Weights of a small GPT-style language model, trained from scratch on English Wikipedia.
Size: 15 layers, 4 heads of 32, MLP 320 SwiGLU, vocabulary 4096, 3.88M parameters.
Architecture: RMSNorm before each block, rotary positions, no biases in attention or MLP, untied embeddings.
Training: a variant of Adam for these matrices, 160M tokens, 4896 steps.
Each number is 500 + 40 x the weight over its row's rms, rounded and kept within 0 to 999. Layers, rows and columns count from 0. Numbers have three digits each. The size before them is the row's rms in percent of the matrix's.

# layer 4 attention value, 128x128, rms 0.113, rows 43-95, columns 64-127
105:519429505471550460494510547486514524530477535482456464518410445516564503406499512568503500450496495504461529458489506391520559518530515517497519468520548498544517527527509440493492449514513571
116:496480490510490504564487513480528496481517438461496535512437462445494510552459482470481462550559477404451517542493529484472464471529475505550563530475431568513461511505511509531473486461518513
102:515553548598506499503509541492495484442480543475481421538463494460523548554431493490578526566453422485479502485484506569523500487523546427462535520468510477474432506465473553526542483543527469
095:523491467457482519501508520558444586562513438478461516471429478467511424508449514506525518463480502438495491489496505466464462511538503526510481480501493480545502479601575458444476464466516474
103:447499497506478524505506494433470563510489407447541532496445515492462546582428449457469476564569456439497534528522531541419444400537442481462537508485435517501504485499490499518475498514485459
104:431552426525488502482506484529512427478457440521575472470606546461477490484525496499465506567417475482565462495513453544470582499507495452477492523471542496464473528501484477528553450590503497
102:465534563420466506452477499522508490543492580458532472522582487552436576467530484502503549523537504568471499504423485515519551550599533477499511502513556504522501558496475536543468534557591468
104:508496540511487513504473497446532420532529515529470576479526524483484522560502474494478547531533430458475458584515493495462434492467427533513496542507481511496475530504480561539561476552406415
109:452472499509558540529510563519500502508504394505477473497486487517516465458427466441504457533569554479493499521379475449477497529551586527468560472595511509537484537506552440525480479571498480
118:554548528518506540568532494507473498506534482551454511414476471514490458517531498474569442526479480487493577436517489513470565454490398475560486503488474517433531495529540480562475527517489443
114:454463467471473514487501467514427459543500467471513483507510513479491523549475533507481512481546489460461522456567468454485456454608514491495506490540523435541475444567531476472516424494569444
106:487541614497538491502496580474536470469508478539396511486466544488510523470456509577511478580500475474479498502519489428543528450525501516489595517509492464507421569479485477630481548580483494
124:494576542540451466501526500540507444468457534440461523530537499492481577511459564470491531529474492515479461537479516503579504522515471486507475481508445549538480462496484498520558526610517427
130:533514451464473527496522466531504498514555526516523530508456467491467448490533519462529521476505542512549487464543446496488530535535415513530396509478510506505486433519524542458396532485466446
108:469457483565543501525517535391544444540495545440482556495531431453511467478466507476509475480486511460449580467561536441520500498467487568552505517533479529507499487512421516585446494477525551
133:519462480451448528516508461511470421473449516423535611426549525484563506522504464530472586546494475425526501485560522480484449432456453502490543528553523519517415429539502490569460441531484506
106:540474507439549470462486482502529523550478537576491512440545549518553467437489543566448531489490579564543465485470541447562514481410508505473501506492563473551552534522505454463543465556456560
102:471496488427496514510535428537563452540555531456555553533553545479495503485526501496475548520561508523546515483469475505477480421494471506460540436503563485502494483483464544520474499520533500
119:489474447464568522522527468462578487574568540529505512528590471489524434478510522474506463466492526530580541471534593536521486551434476491473531512454511527515467497518480528522424543417481505
108:515471492575529507560508560531533499478527475529423466546447516496503455520441498468490449508550521447498560526454500500535461492532493486499488537460481583424503450561535524532495542484451523
121:529485526455507481520500520441527563559431488555443549476505463488580426477422487504530481535574582496570576442435438494523506469487455492452512464528513502493438489470470515584482508624494519
076:501529499512436435466515428533566488400503477494469531454497489527453431569469549507477492516527481473446502427558462490563498535529511475528538489447414516511490509523480425487453521449510498
094:556442491517455469479520510449548512493476522454504478473532478501479499564512499505555495515515481532473448567461478511645516456471497489486494465484540534511429498456517562525492461541359482
071:490432494462501500570485443524473550451498574484498491504535467529474496548486503515483492522529485483489494514527584482511515467492523524508543378518565505527517472503558388534558446573433544
089:577485456449535458520506494507526537564445492571530496572503452496500564488456525505474524518550532536503507519494551491558575552486534467545537463462537498561428400507505541477492468484523476
067:452437457525504463521501560474452542453451546556451457505525450473536502585493524517507461481514508534568505533493525457423513438466506525584474432547640563518449468490522542506518478514569538
075:492605528487496471498495508541611520543566532464511562479491530515492504499494520452505469542475484446543457463548507552502509558482476379472498496521524475493493412486447506461529521501568549
069:548575534472457532513550485500490442520524503545554497490458457534521577522503520510491554544512499489461462395492513569494489504556419383486470521533466401472470487501473641506461457472541506
090:498465494486514534494503515436558476401561517427452463454463496466482451526546481477572430513478450495427525464528430509538483497480464496515537574510504463469519504426488512519477492456486492
093:499541465595478532541481530507509481522368464514527432524481584532545551540456496510440522558546418469563467540449465530439505491525499462426502455548520529486476515532481544470476505455497549
092:450550519485539506498508523454535441467551542455493469433510525466476500521554509462523412477471524500392554443542469500463484501478514463542494523527421512450551534489387510484501566493461486
097:435469469592438578483526490485600444524493521497516463465482442505530502552452514567479491537550514471545492541507474448503451440494525529523452504556466566491464505512459505504509522548405428
087:521477427603479502525537495544622483588481564540521492462541429503554464489436496534494501494500591511558553534525512483548531537494535512541501502495514502494470457507481539504507463528503448
076:431518462433459567420509430528470499476575493516507477483411505523501516412500516448507588555418473481515528505532493524442532505473525404467526514509466409526504547498522468474468482523539507
088:462528498502522550520533439478565502427521526522491502543549525488446512478532472551510533557480470471523510557494501456491522448535638596521543486508524501501456443571489529545494514520427448
084:537521530522502491465498467489470495597437545532514498478561513507437527523533517556508516491521508533459443580528502496605491467436498513528509469525495519489475532472545483533450501531401499
083:495462459453535502539513536490473514465504489516494473579485515493498520489553474479513494468538454464469506567426499505488520504534556611470464492560464518533511538550512592562492500467545496
084:517477482462520509542459506453405483428527549497473506549419532489526480465546490507530506513424503459409474428495470534465495528531474571464495525507460420483556554499506523506539459454577437
078:521472461553539429433507510454474512516579481454492494584516530475479494458535488484564440425488440524457423437501509486518549539521416561488439552519538574494542513517491440489481541469489553
068:610489508475485463519500483506440447490461450513499482479483521512427474471531488495540490429513547494474500485578481451448531519539417429543555559493378464533498443468490385537464507463449534
074:564444510462531519528487538496472561551561480517519513457417481527540560482511499483527466480485463482511497465555510548542553532496433549532454503552474490506565497490544478484534541504484519
093:517469516507446483500483535510483496498524516469489505476430514486539501522496477509460440456508533478475483434508476518411498498502489571458474462549455514454589588472468462499535506483547494
070:479498534486544473479498482471469489506527507554521553459556459503564512480464578466534454486442618548526529474543528471533512528476475436516462460454520508491434393527482418551494448551467508
089:532570463563463489520506486564586527573473519532465455531537478494545494487492490520412494520547532538458533476541488490474562556516513522536570448512487535526470441530509428490513462491583449
064:460471530544469462522466421493466541535439471517485499438529534486441466453507525510554398560549475506357533499491487490504555542540490536456477457556498532531537547527512481490475501546408392
075:468554470561468497483519521500523485568423506519514486466541528506509433509474539514491497477486481515508473499497441478462544530493378446446441558459519582493451516454551512512486552417494569
090:487554495515500457551525476565552517519445439483494499505439475497418487535444486498494555508501463440558517487451507540479477469539474392547593483453511518535455456548517488504487514453562573
079:488577531547492514470512553462528447474478528512495505546534542483408478496546475537503515464519505513443553474458476481454494443509478500536530609486592521485475476448539490491505511508465550
079:541459487488543424484513511454585543517568496432496525489491482475451465487522496444558485497439481459502488486503506514648473510476445422502497512432519462471476542439491533484513487556509512
080:541495551528531536460450507491455500553521504503544455493436527470596497468486480451499485543450491564554452442525509542463485509494411531503429475534529458471518542463575482441505481531537553
082:498571540564486525501496452473538449543575526476561488536519552510527490502471446514540525458534527566535464475484515480451481389530433434457440487526473554467498521450494469484494540511473505
063:510449525507496517478504510526542613460525520534515468462440522490474534449510457534526487500460554536458548508516560502478494462518595514500515483545512534505497481494460474494489573547358498
069:546502477536487454441511472532465548479475539517488501498516589539533517433520494533465452492487527546434443472495481515471519496433482521448524497517428510481555575459517424483538559531477565
# layer 4 attention output (transposed), 128x128, rms 0.099, rows 43-95, columns 64-127
110:511519532465477497529508481528567512448500475511528568358375439463513537528456479480458582496432537509544538469460495491512481505510496537494470540503435492524481491494445494489458532527563450
122:501505533492513451512451518530494515537534528477449505508553444469372493488485521572517499485500551572550424525522516546554508492477409490536491545460464507516547540512482537496523512461459531
102:544520453498543461463484511518506561471450538453443510504506549492581491550508507533497499458533496533445450457516521479563474477478479488423552461462566518519442528517541499508528587503497427
100:541464520470474548534470463533490497552524476451515504447434455409426494466476514511533557515480575491506501502473490453457494575506486488516512602541521437512500513501490539453495505460552478
106:502494509551532456512475507526472534523471520482470478543544506499437468508541518561509423486550499540549395509551544513489517503490396520502496501480532510514574513516570507518557487511432487
115:477518465510511627451426416484503526513426438521517412529471568516602487558474474478463521578459471428419518483513472491467545461528519538489526457514550498485468486517539512525558493524504510
110:462525516406493507396574532456448503489485495549486463445491536515545523566508452455509434507507477506480475492536502477533469535581479582504425527463505519510487517499523499495409503521576449
107:489511497569494480536462559499428534457525511515458481505513466539482506512536449565501473462548461479503458538516488522454450432510511505526456480464473478482496520530520544522573440475504532
114:405502564548509450542547518515466490519487450477446502384501446480438494521508534474493514474482527479564487478538501500471509501534441533453509533579492478508534483524504462490432456522456518
122:525480491476494496510555548543428532498558438493488527485500474472514442463457456504543501470478522489501482547517568514453522453494505422539526534486516502479505491542586548550529521495463594
116:486501447547539497517546425492493474501506466567445451489463494554422467560453578483496488512510520495569485514508448503449490501558430486465525567559436531535539524528458521498489497498549480
110:482522566466503462463446460497521490481508434516459546369455490484527473524516528541490573449466483566456451493523537468550419470539487444412492489485520467483511452552506502539518526519439480
125:470442426445459461475510492479447415442491488502455485568516522476522438523451538540522463466546507546474418499533518472597457456475458481493430532435564540505453555523513544476506559479522500
132:533463456464529584565548480477511458545512485494498503538436508443451461418500496492582542538528498522553511488498516476449503495503550450481494594545548491468528500483528484439507463435419589
115:505572424486523490508488584487508433494484575504486574516535456491401499476498545560465560503479518550607477503473503521557532454433477515483550550528428532497508517571425526545552503517471497
134:554552537427444551530414448468481486528461526499508495524475467488485471532595548508498588526516538492531458555517503524466490479543453482511538462484412531500508489561479510495602424550545516
112:497499500524459506522493479435532521481508445516535531467398456496576515510495503455465520504505476448432577513421479491476474505492565528520455463533458527509469473503467502521502466557506531
107:432468499464519504507523428416462532527487518536479463554483551498510551566579501521442493489568484594564468471461506516506498412519474463537472432498518586485537509458523534471512469574451467
121:543540496539494560458536511492503498565511541541506508540548476498452519468478508558492471489493528518464543487462493482522516541464464507558530508534489548530445546459469506541513480505393534
112:463453489517499383521486499514489510531550506456476516537535495508398476451475525547478490513508564532521514480491530440481543537448497401533487497492484486466479538477491551512471538471477523
121:510556537422484458616435487516489582494442458511471536434502415531477447513519531467430505476539473524528496402519470543488481586503507511427484493548527570521529458527543582502510489545451557
069:516508556447508509507496533557372481564478517524512536534439506534533531471556500519491493469454476567585507473397489561509480516440527521394444562530569509468488500492516500476520508514464528
091:481498560493522534580553489490485547529509457508506475512482515581435542533493523532503540529493500422519538503486511468458453450535489460514488499475438497420545479511552473542449476425530542
062:504529480429503430412537542438475475495467520535539465538492514588507517440506498415566515469462472526425464489509496433473498543503504433505475498581487547502447577520535538478456488443551522
104:421523519486504519479484530485513440511447422533481533472466472467459530454485503488607427549442473591440449505468449448532436465555500484443502539508487505524478500456531490531546498435458447
055:450468457463484509451552445503541479505475484501520444492493489442447488513495507459542547508473496523401433528511521380518533425504490423496497490509440448478470498480524526552508396504479492
062:492470437540540533461526545481538533500419521528508497449571471442458589422515479478463514473509473549503547469469430580574555474383525584510438500502529502493435456514514492512572545525504561
064:507480503437497513518469528521561481461428472445472548495491463467605400503523423513526465502498487501510497551586454486477556543508516600484455494506522513493475473494488478496502517516432486
107:550493538496504494529523460533491607532560570495496470504449499549566485528540475492428592475505496496579542551507505512489530510486533507515494484506509482413515499545491504501425486475556523
111:469465488500491426492503526511541456481477392471504498509551482444464499527520462507571521553492488453431521446514501475493476504519494495552479438454524474510486515441547493480540515525515499
107:556481502497500556550508455504478524483521589483517482493496507557579465482507541484431553440523499488593495528550512519473551533460482583480468488556520478472524485563489495514456516498524531
109:558545523447461535566530437532419496502456538476539474506484491501512508482546486522477594531480548429460486503548549490457505503503447516521478438448464448477503523473502511507481459492551520
095:517516504454477541560539466455467507479413534498498473495435439467481555392547520515483551533513494507479459493512493461515481443517479534484483442506480473509474489511506472570441507492462510
073:541501520506498485494488508497507547525468522536481520518617439477528454499506446481495534515514495553546467477501502533470517529481504570470451501492534499534508469539478573457552532553450485
085:561478544514503436507530636512494472492505538511513515505541528518559491508497526511573452487451524557431401543531527501545438520455421475515445505490494462488489477502466460457509400463577468
083:417436546517512544580504497520433497539510410531480518511532502567483492480450603504531465512470514456505496485475519484473467503495514497534459447465449503539473452516499559488519462482433518
088:517457524517529428461459505494540502449554479466485500469508610496501441609495486485548484562458490468486497504532530490495509495505489419533565530486490452454510507470494426420523479475582435
094:570473490490492486474458492530580520455539504467525511481464489462566402528520457505462481432535497471562500544565560508493555551498517525530530471518507489493512521551468510454484518532536505
084:439478468522502492486518516497537538533550488473487465476490575506507487593484569500421490483525513471545538496450515567501475478477521442505568474480468498466490487495489517513479489505484504
060:467520523485486495499500442496496484491538477528465590486421532445523512527520534490432416444463507585500489496454448528571415493496529447418477529486535538486521501472508545520485529461467478
065:503483530469524512467528434474538525541463458486443487502503446529502494406523489535490508435514504441537483461483537567483339473512620510506526512494495493530483534529517466451523577437540588
100:583522462521484498434473455462517488452566548477470490502516487444472473471545422479413528474553524386586529481499524484426510532561555516458503532559500499442530512580492469441516510566571505
080:435513461510514603547528472444469475538467589501475459484496462552407541433499577501459491452526488543552466515475497492496486448487483547438491513535459504493544511525507537518519500490406565
097:495508458429500459432471535488494438459470396528501537465473440371496496445511504490586470529458493535434459490485479491507476476516523489432513515526520494527482500472521489489526486489479491
051:487465498453520527464514443562503459482495413476489504557524454544565512521542529552560511428475521500551416453480535523434481540484516424458522518536506503428502496455562527443515491497503555
086:432458450505507466542494481501496495529487454489504458525485501435464479522522498527495568559504524491465515494478506556504491438496484507545493376425492471513490458435524533535513461545451461
103:506521486449511469450486550490494474494462456527513538497464571405549507520512420507556513543456507573438504485437453481545491547496516490488417537440525526568486515390514528529508542468478430
076:498474473447463434505523519620555470458525452531455514460416528483573463528461533515521530505547534541442469489572456483540541515456475512543493480512511511562445531442469553556478440491543537
092:499512513536513521522523495477503631525543565520478486480408515518493558519526470522424567512538494517613566518469482482520501486466523521516497528501495530420495502549506499514399501425514505
070:449472455505497531495478407515563519474487454432453465527579397433478486469517513546480530455556525397489546472539514459485514514539555487534590456502481526511497503540526599535492544506491493
082:461542480459452526523522490530437471431510526491425513489573511480464508552546526468440531519585570393472538466524467444489557562544477530505522503506469560461523499465472529527464458514472485
051:557515533428478536494521403508448502485539540485443525517556527544480478486520525486450459454574522395510468464536520403477510549548472475558518523515478523509517594483464539480452524506593452
081:509469459555513454416453530465484480557614445502484525501567492424432456502468505446488453489512513431524523494488550520460518492526507486543500466532504519471506464565482518486543491541498441
# layer 4 attention query, 128x128, rms 0.14, rows 64-117, columns 64-127
079:475471463501547508477477434481520485493488563517559545520543498439510468476510512552414487557486534557465492358472538470487558461458537452543492540503547526515459496512497471497482479462475517
137:451450477489508615457528478525460461482495443500469452498531431549474517455445539432577486547543437440505468515495554484468455456574511511505562540555502601553445475522538559492466472440488490
139:479480547513512462534518521485538532548502573490477505488492499517508566585565503554471549517430470475446548436507539489526534484441492465503515441418474468493503548532534486451534537510516458
134:545492485536486359487434509491504570548517482453459546549492572459511504571490427536438504434519571540461494495491495503496525548462511551497444561474514459457540521423484459517464495503532523
076:442470463573608423494473433519555580531508449499483520521547452473461492497492546495456498440522530483579557497525589444455495499497548474506536453547534468592477467527499512498554490570574512
098:565514489516497436481500488504487474484528504460551597506469534483545466485467487520504417422530600516478498534494556519498439526439496542565442486440529437579478508447446480553530581532552496
224:441470522498510533547559471531490544525517519522445434483500425565470562568533545492499561560473432471511533460514584494513502454543494437510554502515450585536447515542579541461488499463479475
076:486526475502446436515497591492502550480499472484525510537476503453476485591501456481480513474472479493449493457433459520513491543459529499472446410356500528426539497465478447481513561501583431
086:405480479508515427433508616502553516492487402478499421475542479470444501527474496398519407516536453490436520518490464490517473550531501532453512459545473479519411466499539493517571464446468494
085:462492495511540566460505559480535416462523508508468505503538466476473454438534541473520423518549420492555504496562610525468484507497532477521551517554542523545399503515495505463548595549478512
079:568480490487473407477488581500480454491521528435500462477516513484480469568527446470506440441479451413488529491558540488471480525490439578534462464523494516445399531528517489442491483460486476
099:462504439468506495519506565436552450464405505554524442563479481472503496438438511432502482514515423423508521555519536577449489512495500446426587469527475556473446491606479546493550518524491526
074:457553460420541535488485533519466480511504440571506493442455502496470546451517511522564541559544494551528465510580466477475485505506479518579547517546527501571487516487518528514542505385525540
079:452508521441475571479461554528484426493552472518483551477475507470516510497571474536516455533480559544501491496545512582444532445494508476464566533498551508540437535480447461516577539500415535
081:508528517540547453464503561471475480526459495568531437546486531481530574509475477504568526472472566606471495485409442523552521510467513456483472478444503501505558503375492440506496421557488463
103:472529486469481480453486596476528504417407418562573464526471483499500497487460517470501457482569507544533531535474446545459541562488556493448475455515510498531496451473472431550541577516488526
090:516539505539518633473528452452545507535556474498445474520448484484489497481500495527480543553470445500461454494499502487505422508529517438505619582542457527417505603549475556477533413589453448
075:498452530507550515493488544487537503478461530492537570527480510544501468446499582484493528515568497531509481561505583481475501438416501497538533504456596479595472481506482504520540590456495566
082:510529414465486515479526495404447491516483529514539461533467499493444501471476471485477509528474505439523449483527582504484459562556477476478440491484497498465473480591524587529416498539546516
089:427489384441503411499493508470499480508446565527499480525502486510502504479469508483479456486472446411546529539535589520462500555498504553490538477627456488512397469571515463500532467500470514
080:512460511546516554532499490463549479436615461474491488507565441498478506471515554438455438492557452401526488462490478462471463540565478451497564502524461548520483465551470493494491499502518487
074:576474539549531440493469575468523603457443429445538449507556503545518437535493477502468526440549466456512578517526409498517579547524513556494392459470526502485485480492501506521498537460534512
078:516528504466450582493474525445464422504478592541496482521486468484519546480477509519510482504500448492514509530483627581477506496458529434469572494539486499513444550563441479441522515539438445
085:510478501521464556451497484503525488482529517521518470485510467502470497379487524483492470461585487430609514536557539577442514539482516462443504518549501527506477456517524495546441571517448567
090:543467514561522478537471450501506512594553513473426502551538514505545487477526498560440481455545459439509490477527606503496538493521490452479607486493471526479488562540495506477491508575514473
092:457566547520509567515546444576560478452437458542487533489510533478459534444493462491522504503551480547489600503474430484511504565519546544561565459511500540545474402469478500517442553499498522
093:557452534577490526518498506550541568514583414431473493447504505492521464551505423438462490485547481445478509440487393496468517532568492466514513490457506529442523544484482529482506491468535454
086:548451489412467440503491572454537522487466561478518517539502519492482435560488512494489539537440446476467500514527522539478515461492479493458505541525549518452477556576489515480555475475493581
105:467523433461472376504516551462535529509359564559552427536480519483475509479398527483509525532455465498485508558484529536522508514458487516458433479508508485504477478551515515485506483476540548
078:468504517598547441498502464521535501545450432505535471443515515543539519486494463497493477410588552537500523525468412450566505553434543551528450498470529486514527441419508510563476482511561502
088:530471508480405451516497519477431471470454549512582506537486502514521464518472543485511460511478532583488452567491534563452457423425487476447407471460539457484546559521515486488518503523472541
074:497479476490437522528486454499512562465580410440433519492485483495462476594486466534477471509446508481519471505547422537503499486494540546471486546511450591379577530463510431470534497530484504
081:457575525503554508579527533478574505433468601560541582434579505471497594556510472521531511553502483475475486429498477446476496564492574495544525611547501542515491508466529514483472556494502499
086:471545523425482513474482530505474431557445492535515589536539480507508521508565514524568507500457494499431523530485512485562491393540449432572518481428500490514460507514489531542546477484561546
100:573503510498501514510546481488483524547547533545527464474541527546493453459543561508410512446481520527532469450495484515487512531501526535433551443572460464471510553595488457460588459519479436
091:454540458515469490539527494492500511416518437451509508547506444497453536573468517440570480508544513492461513473524483525546444468537495486531479581461506542524547469455505532551477589499461564
072:552492534475599509476479510533490596464541556511510535492537496508502529489523474511416468485520517506495507552486496528511487550460504484490529498420561508472548548425517479547545480552629462
079:501500540409506525480491539561452541506474563449535588581417432521496504500502592506549533503512509478550479503505483517482516482489505503531452485413515435477573430548514454498572527540507494
097:481475495485550421534573468548481492483500539508386466470522503554497550559488525533499572523531479545470524489532516433601516519514523504478485548501519528527484524477564506485467452501494514
090:466472541577520521461461453507558526502451511489453561469488505437452508522515406550511470495481486496584557459497463475517527476512567474485522523578501562504492523524548460464508549543461525
084:435472497448461550484501518408552514450419492507459489470457459512512499509483519491497487509480517522580424522442481497477527494528475504446537546558504546495504451529516563479495490550459456
083:525483481512489540544519524481502446556477492533504471449508465488565532451495546531491495504518508537487484534488590431526446556525500581494486566581428501521483548473552499530472425474548493
086:530525469501522412450520516511490487500529537502462509547507530472503532529565483507564486493500498555395478471478556495562520470458487472460440564446527482498536494490519527502521503446513546
101:563476497527549473447490485562536539551505480528482564516454563479430461533573463537436542505428488493499512467522472510435589512505561490508551439514465501497466522571512453433534484488552451
084:552427536461517517496495475488571453537418437436575513495402443448498530561489433552532501509439430432567483505476526480480502479583463489535542510515455479544431443530549460522500544610475478
091:519443517500529552465519554507488484546519493541523514478460479506509477423530514500479463453477503462578470530540464478449500516512531524465513400634490473486534494560486462462543482528452424
077:462491500563475501504486530499445501459564396498490448521506474535485476490478493475388386456520475440567457522485516509493456566530550557458524519611497490530595515497486491525548551569441519
088:484456482503453498541503486531527502477505426509508486562506472509528427525471507519464428420477446414582459475509482506413538524571473396502548462528461474519506473550498460479561564537513502
094:508539553450488445474514504519470470536449584525475504458470574536542569509515536568512589574483523527353537529427486481570520461485497505522489431430518500470461534484488557505505385469545483
086:497523502502460406563494519501504581436493473479512423494475457508513525578445489457512525464525517505467553506513504574526443408523486482549454546455510483466546469504469544543481580474518529
088:536488526446539528459523504479438498575445599494484517460502556516521526432494521499601584532500526516481491509486506463580481467417422531488452490466530566466489481465475543480457417486465536
077:467481486471527459486513534474463482502549492565460446555531469555510484439469547511518431430530497485434493510519523451557516564488474568521441560534470500555524516529510453540489481505414542
101:468514492541502550577484426473573459492464451520525515448486441469515554538489497510441495531484492489581527517480531504464469465580472466601558567549439535547459510512519497517538535547512498
086:516521475455549471488519438517466468545455524507506568481489513498508569501475504535610550545471516536433496462472612508538481487451422498538479506470542485539495501410473522568425469493506482
# layer 4 attention key, 128x128, rms 0.129, rows 64-117, columns 64-127
083:502528501510530500514544522515552443517484507503517422473517523508472558502512457473493543517526439475491525448607409535562515455517472456470506408552523503485493563551570442464532522553458554
111:504475491529542513508545506525511546534501468541477457440607442527540509488469494433454549492494562522572431444478408463516544480524539520491423469547503562473512467523467547495512470420504495
200:536462546546462524495534447513459550489531457501453493447540498598555482511532536518446488472473545511514377488464496427500527506496519483486447500530517481500521513455480440534543454469499458
068:531568462523461479527600453559530536522475556536473481481452473550522551593542491568469534527507481551428527506500470468517577510471532439522529525485487547461514477526534508470513487480519473
080:493508513519477457538502521507559465439464572519489493473522548488456471553545509483502543474573438527408498496547404516517520416509469506399506470521496526421493480570546394540538522506505523
145:445564448437504480495471516464527457528475550488539521556459453476412461519483518514553504511519460503490569484561531542513503502472473445493543472468516529500474436487568510489457508559446493
102:534460524525466520485542472537442492482499471516471482489530514606580491469501524531503488465481539515515394531460506460513512512462502536477450493520532495490497525467484492520530441463494457
164:491489512543510478513571513500504517526487458503464473490531475586514518492523514482511512474493523485520471485490534485481496502500514483473473520466547470497497485509518496520515458467511520
083:549527473530639518504468451502522508497541527495492478549554475444491507565487494472483518515493490511504557518530491489517460460483488576546487496439433546464589469464473477412484570539529506
082:476430533562488528511469477514514553537451476440506485467491494490576424512443513480488474510477533456532474450464598489433467521529515523550535461527425476561467498491509506484478508522474400
078:490492483545449473502471501513495505516532440519489494509502538517511462503543472477503509459472548495481485503451497515536511520443478536498490554455512565464516485419495453515504529496492442
101:590482533535528506471446534514524520544526466505478527448565475522458475489489573478517484390498483487577473412505554510481451539522543565496515491455495509468499539544528541416483515499493471
075:561499496451499491461580513487589517487474540498450495500504483477473452485440511488448563486545494538500516528474469535502499497577426435508466498457385537503523551546445542436494595564512523
079:587435548524455520499549516500460485475503496495437457423546433470561451457453530482508480544507491474507466525510489437572520536501482516515473583500468487529481525480528507465490499524413420
079:506483481457596505508466472434515455449468529505507556475535510478535477503525488498513416508510495513509417532563482469457497528456526546510545513563484439481512490538530480511451550532463511
110:515430506469635485474474600477507454512511491489442499488580455445469542473474545425523506456481498488584462473519562451548457515475518585557468528474510463488533508588502547424476527544517503
092:494505506532413503496519490464521486502473539530562586512449560479511471542519487558513489515483501436467518418443441491442534522552481497458531492544492492490491530485536474546551505473540570
075:573440489511558495475505496552527490544478505465501406443519450537580445460438538504470540512514525513548497565478588492512506497467515563517420467514451444548501538528499517490473495426500519
078:526454526455435483509513526564488506512492521513509569510417496527504453512558516560512501449488493525492531419452515492455504576510529524499598498483494519481500569442504534526512425493565526
087:555483511495462559477428488499523458519511468506463513434545544533486475559492530552505538438510463542535494479465489458508502520484518505525503534439463562489477517464489528391419506500505416
084:445539515543496492514569395513559580549487480500523498525463476475452548511491488467497529581449496487508564445526550517475512415580495465515499482455469458506485470499518510534582525482497490
077:500549400414591448378510510518466453482533535525497474569534492498433567494481483413521505463454524498477468556514499496535484518479497467506513501471544530492527435524479498517528486512546551
077:558427529549471531512498536470519519510467453507516551444476514526558455471522528564529508471477496468582475419518500455539530557536556551468463511471498462495417495453562567455492571529444470
080:564483480481575503489488518500453548502492520495545503558553469478516514485433506458506456434468462446532575480480573518520471515544520617484594448498497461569477423501522550524508518541494477
090:511559494497426526480491387510463519493464463540518529564460504554535480534487455577545507554470531494438487531454513468402525523490517408498582486528538567496456435451512498518497462465522440
095:506451520510524441507480503444497526525476513485505496493537488459462527544487500492498513559503520478467547490509544489506475412509446475533448464507481477504484501563477477462547404512548495
097:411563445522499443514557496501526538522493518580554528537492503478470512467513500488477477537489552513454553476514497487438544444518494469499487491531521481498468367549496494584604458544524540
089:572496512479472484411500516515518453476536482494502460407559533543504486452548564494540493390514547528500415519520446498540511569529462487504497566510534538491500516477525522473465470522493494
104:546448515501560502447437598535489453469511451472450489458554492550490504525507549487494516377545511521578450477537480517528464574466543566479523493463499524466528526510533494413416515485527493
080:411518454510633447537473477480404471526524521485496519575530526481519537498496518457465509548475509493485490563503569516508452455459475555549501485506522483475505512579457479506464503502543506
090:518434522497559559479483569505432462494525483508469485470537466546490466447542536523503454408502496497576523489542490523584491547465567618486469487518548474504510552487559512487398517490431474
081:463545477513545543498512526458468434449541481541513513484572544511427541509507488444465473423525488489508509443496454495554501473581523529485539566532542555507509492580464494555513483529462497
091:499567487511532480532498506478559532433486518481536522448501493461480554586445464464450503475544499501473514495526507535518429491512523379466572559470528525474462453421479501479507556517523532
092:467511472514520498527501558471547461565499483508467438507552512472488528513563457441469470505516475523524532527518482494537507530462552585505454501503503470465429447554533602562504556598504535
149:522431426542455501467496421512487461476525452469486528554493423519404489484474516501493456483551482462497469493506496487433531474591474466554556454573427528595544477525498467459501557546474515
100:551556484451532558460483578501509526469479548534522509470532507516522454486490552387549481447520556539556428582543518550508429514477438582441421524456537496463540437480479506522476532522495464
087:516537402502537558417487522565552533517509479490492513442537480519472427461487478441500447518493474516530477589508504519512517550545511585417487554494512505481554493520542434513514521531538455
109:390530537498555556549518426451496435549473577531505485465529502470521493512507530514472488459502468515474542428472565489491502510439606514494523508532494543466454551523511521454474485488530551
087:534471456444503532430548527509438418451460540488565488494525461524487443440466570444482463481502517502541410508525414441536543507515528531472488491532532524509566469521480433499499425505492534
111:482481503554524493477396463414496503600504567512504506505511548484503543553559483573463569506477507525444492483438478469466517387462474411552492455564444462526483583504481439450528478469502484
083:506454549495450580514472508500475494474462496451483547477450469483490456492498593486485387568509450482470495443497493450566479443505471530472537503511465482504496549460544487521494517544453524
081:467509521510553491456516529424471494529559541477466570542484519516541511435490525547525548507503497499502500360476616447488448518555534520473548482545447496528523569490528447563496474509482546
083:501502468517560463458503521571557512413562527546460487539530535517536463513552469399500520461521476518524463528528566524497552571491556551476533546481504496492538479488532497480497568540449431
110:485483508468504490489482471519512455549536464544460450513505534481443497517562378550457554504464453503486548468469498507491587498526457410533533489521487474508483521498529537443564422415519470
082:556507553487506531505500553488472476568465579526517541460443461480494534497492514510547526456384511512500527462521538454531455494504443513561478531477468489489449502538532482483546459476529425
097:476406549537497524527468434426430483521481451462515484520463466495473518494504490529465506483486494467444536433462451430503581425556487476539504445543461502505509529564522495482491450453450584
077:506468561514549547420536582482436563479492497452511494557494482467500472481503480480435449463530514467479444569536524483486434431509483558504465457432505460496582580500502452579555458472462543
083:479507558510431511453525559489461510554484525522507484527499437479481472529511575483503477496465487505477497468475485476503453481525439486502423462447515495493506497445428508490519503398544518
093:482502486499476475489464505534555442479494501519432457440512537464558481473510440488450513536490503485534563504461462479556549573499563521490590518518499540446450501515468534497504446561504539
084:531540482463486449511461546571554569418474519486540486498478447500528464472473510403568461471502515501529414599528457598508410518473512535482454473456546483463528426480414469556472556492507507
084:518461472568474518563480419494486499491502477503464530495509504503541487497473505509464496582523484482485516462530470481497556531459533516517528540574519530534452531574525512487421471565449556
080:510483510496585475476483560473484462417481535503495507521520503509531426458443516469507459473566573512498436449489558463470451539481509518476546492484504514555516516494459440488473498493424483
102:510567521484465524523486450486436416503445539480616602460423491470532532498449527583544522539458528535480507524450581495556428487508479491586540547442517526527499503419455527501517500501556518
083:540528486532554470541548416593552467496581488518530517455480497511519516450505462492465528417415490505568552533514578514497514570518520531515512557541510494508473449485515537539437534539490450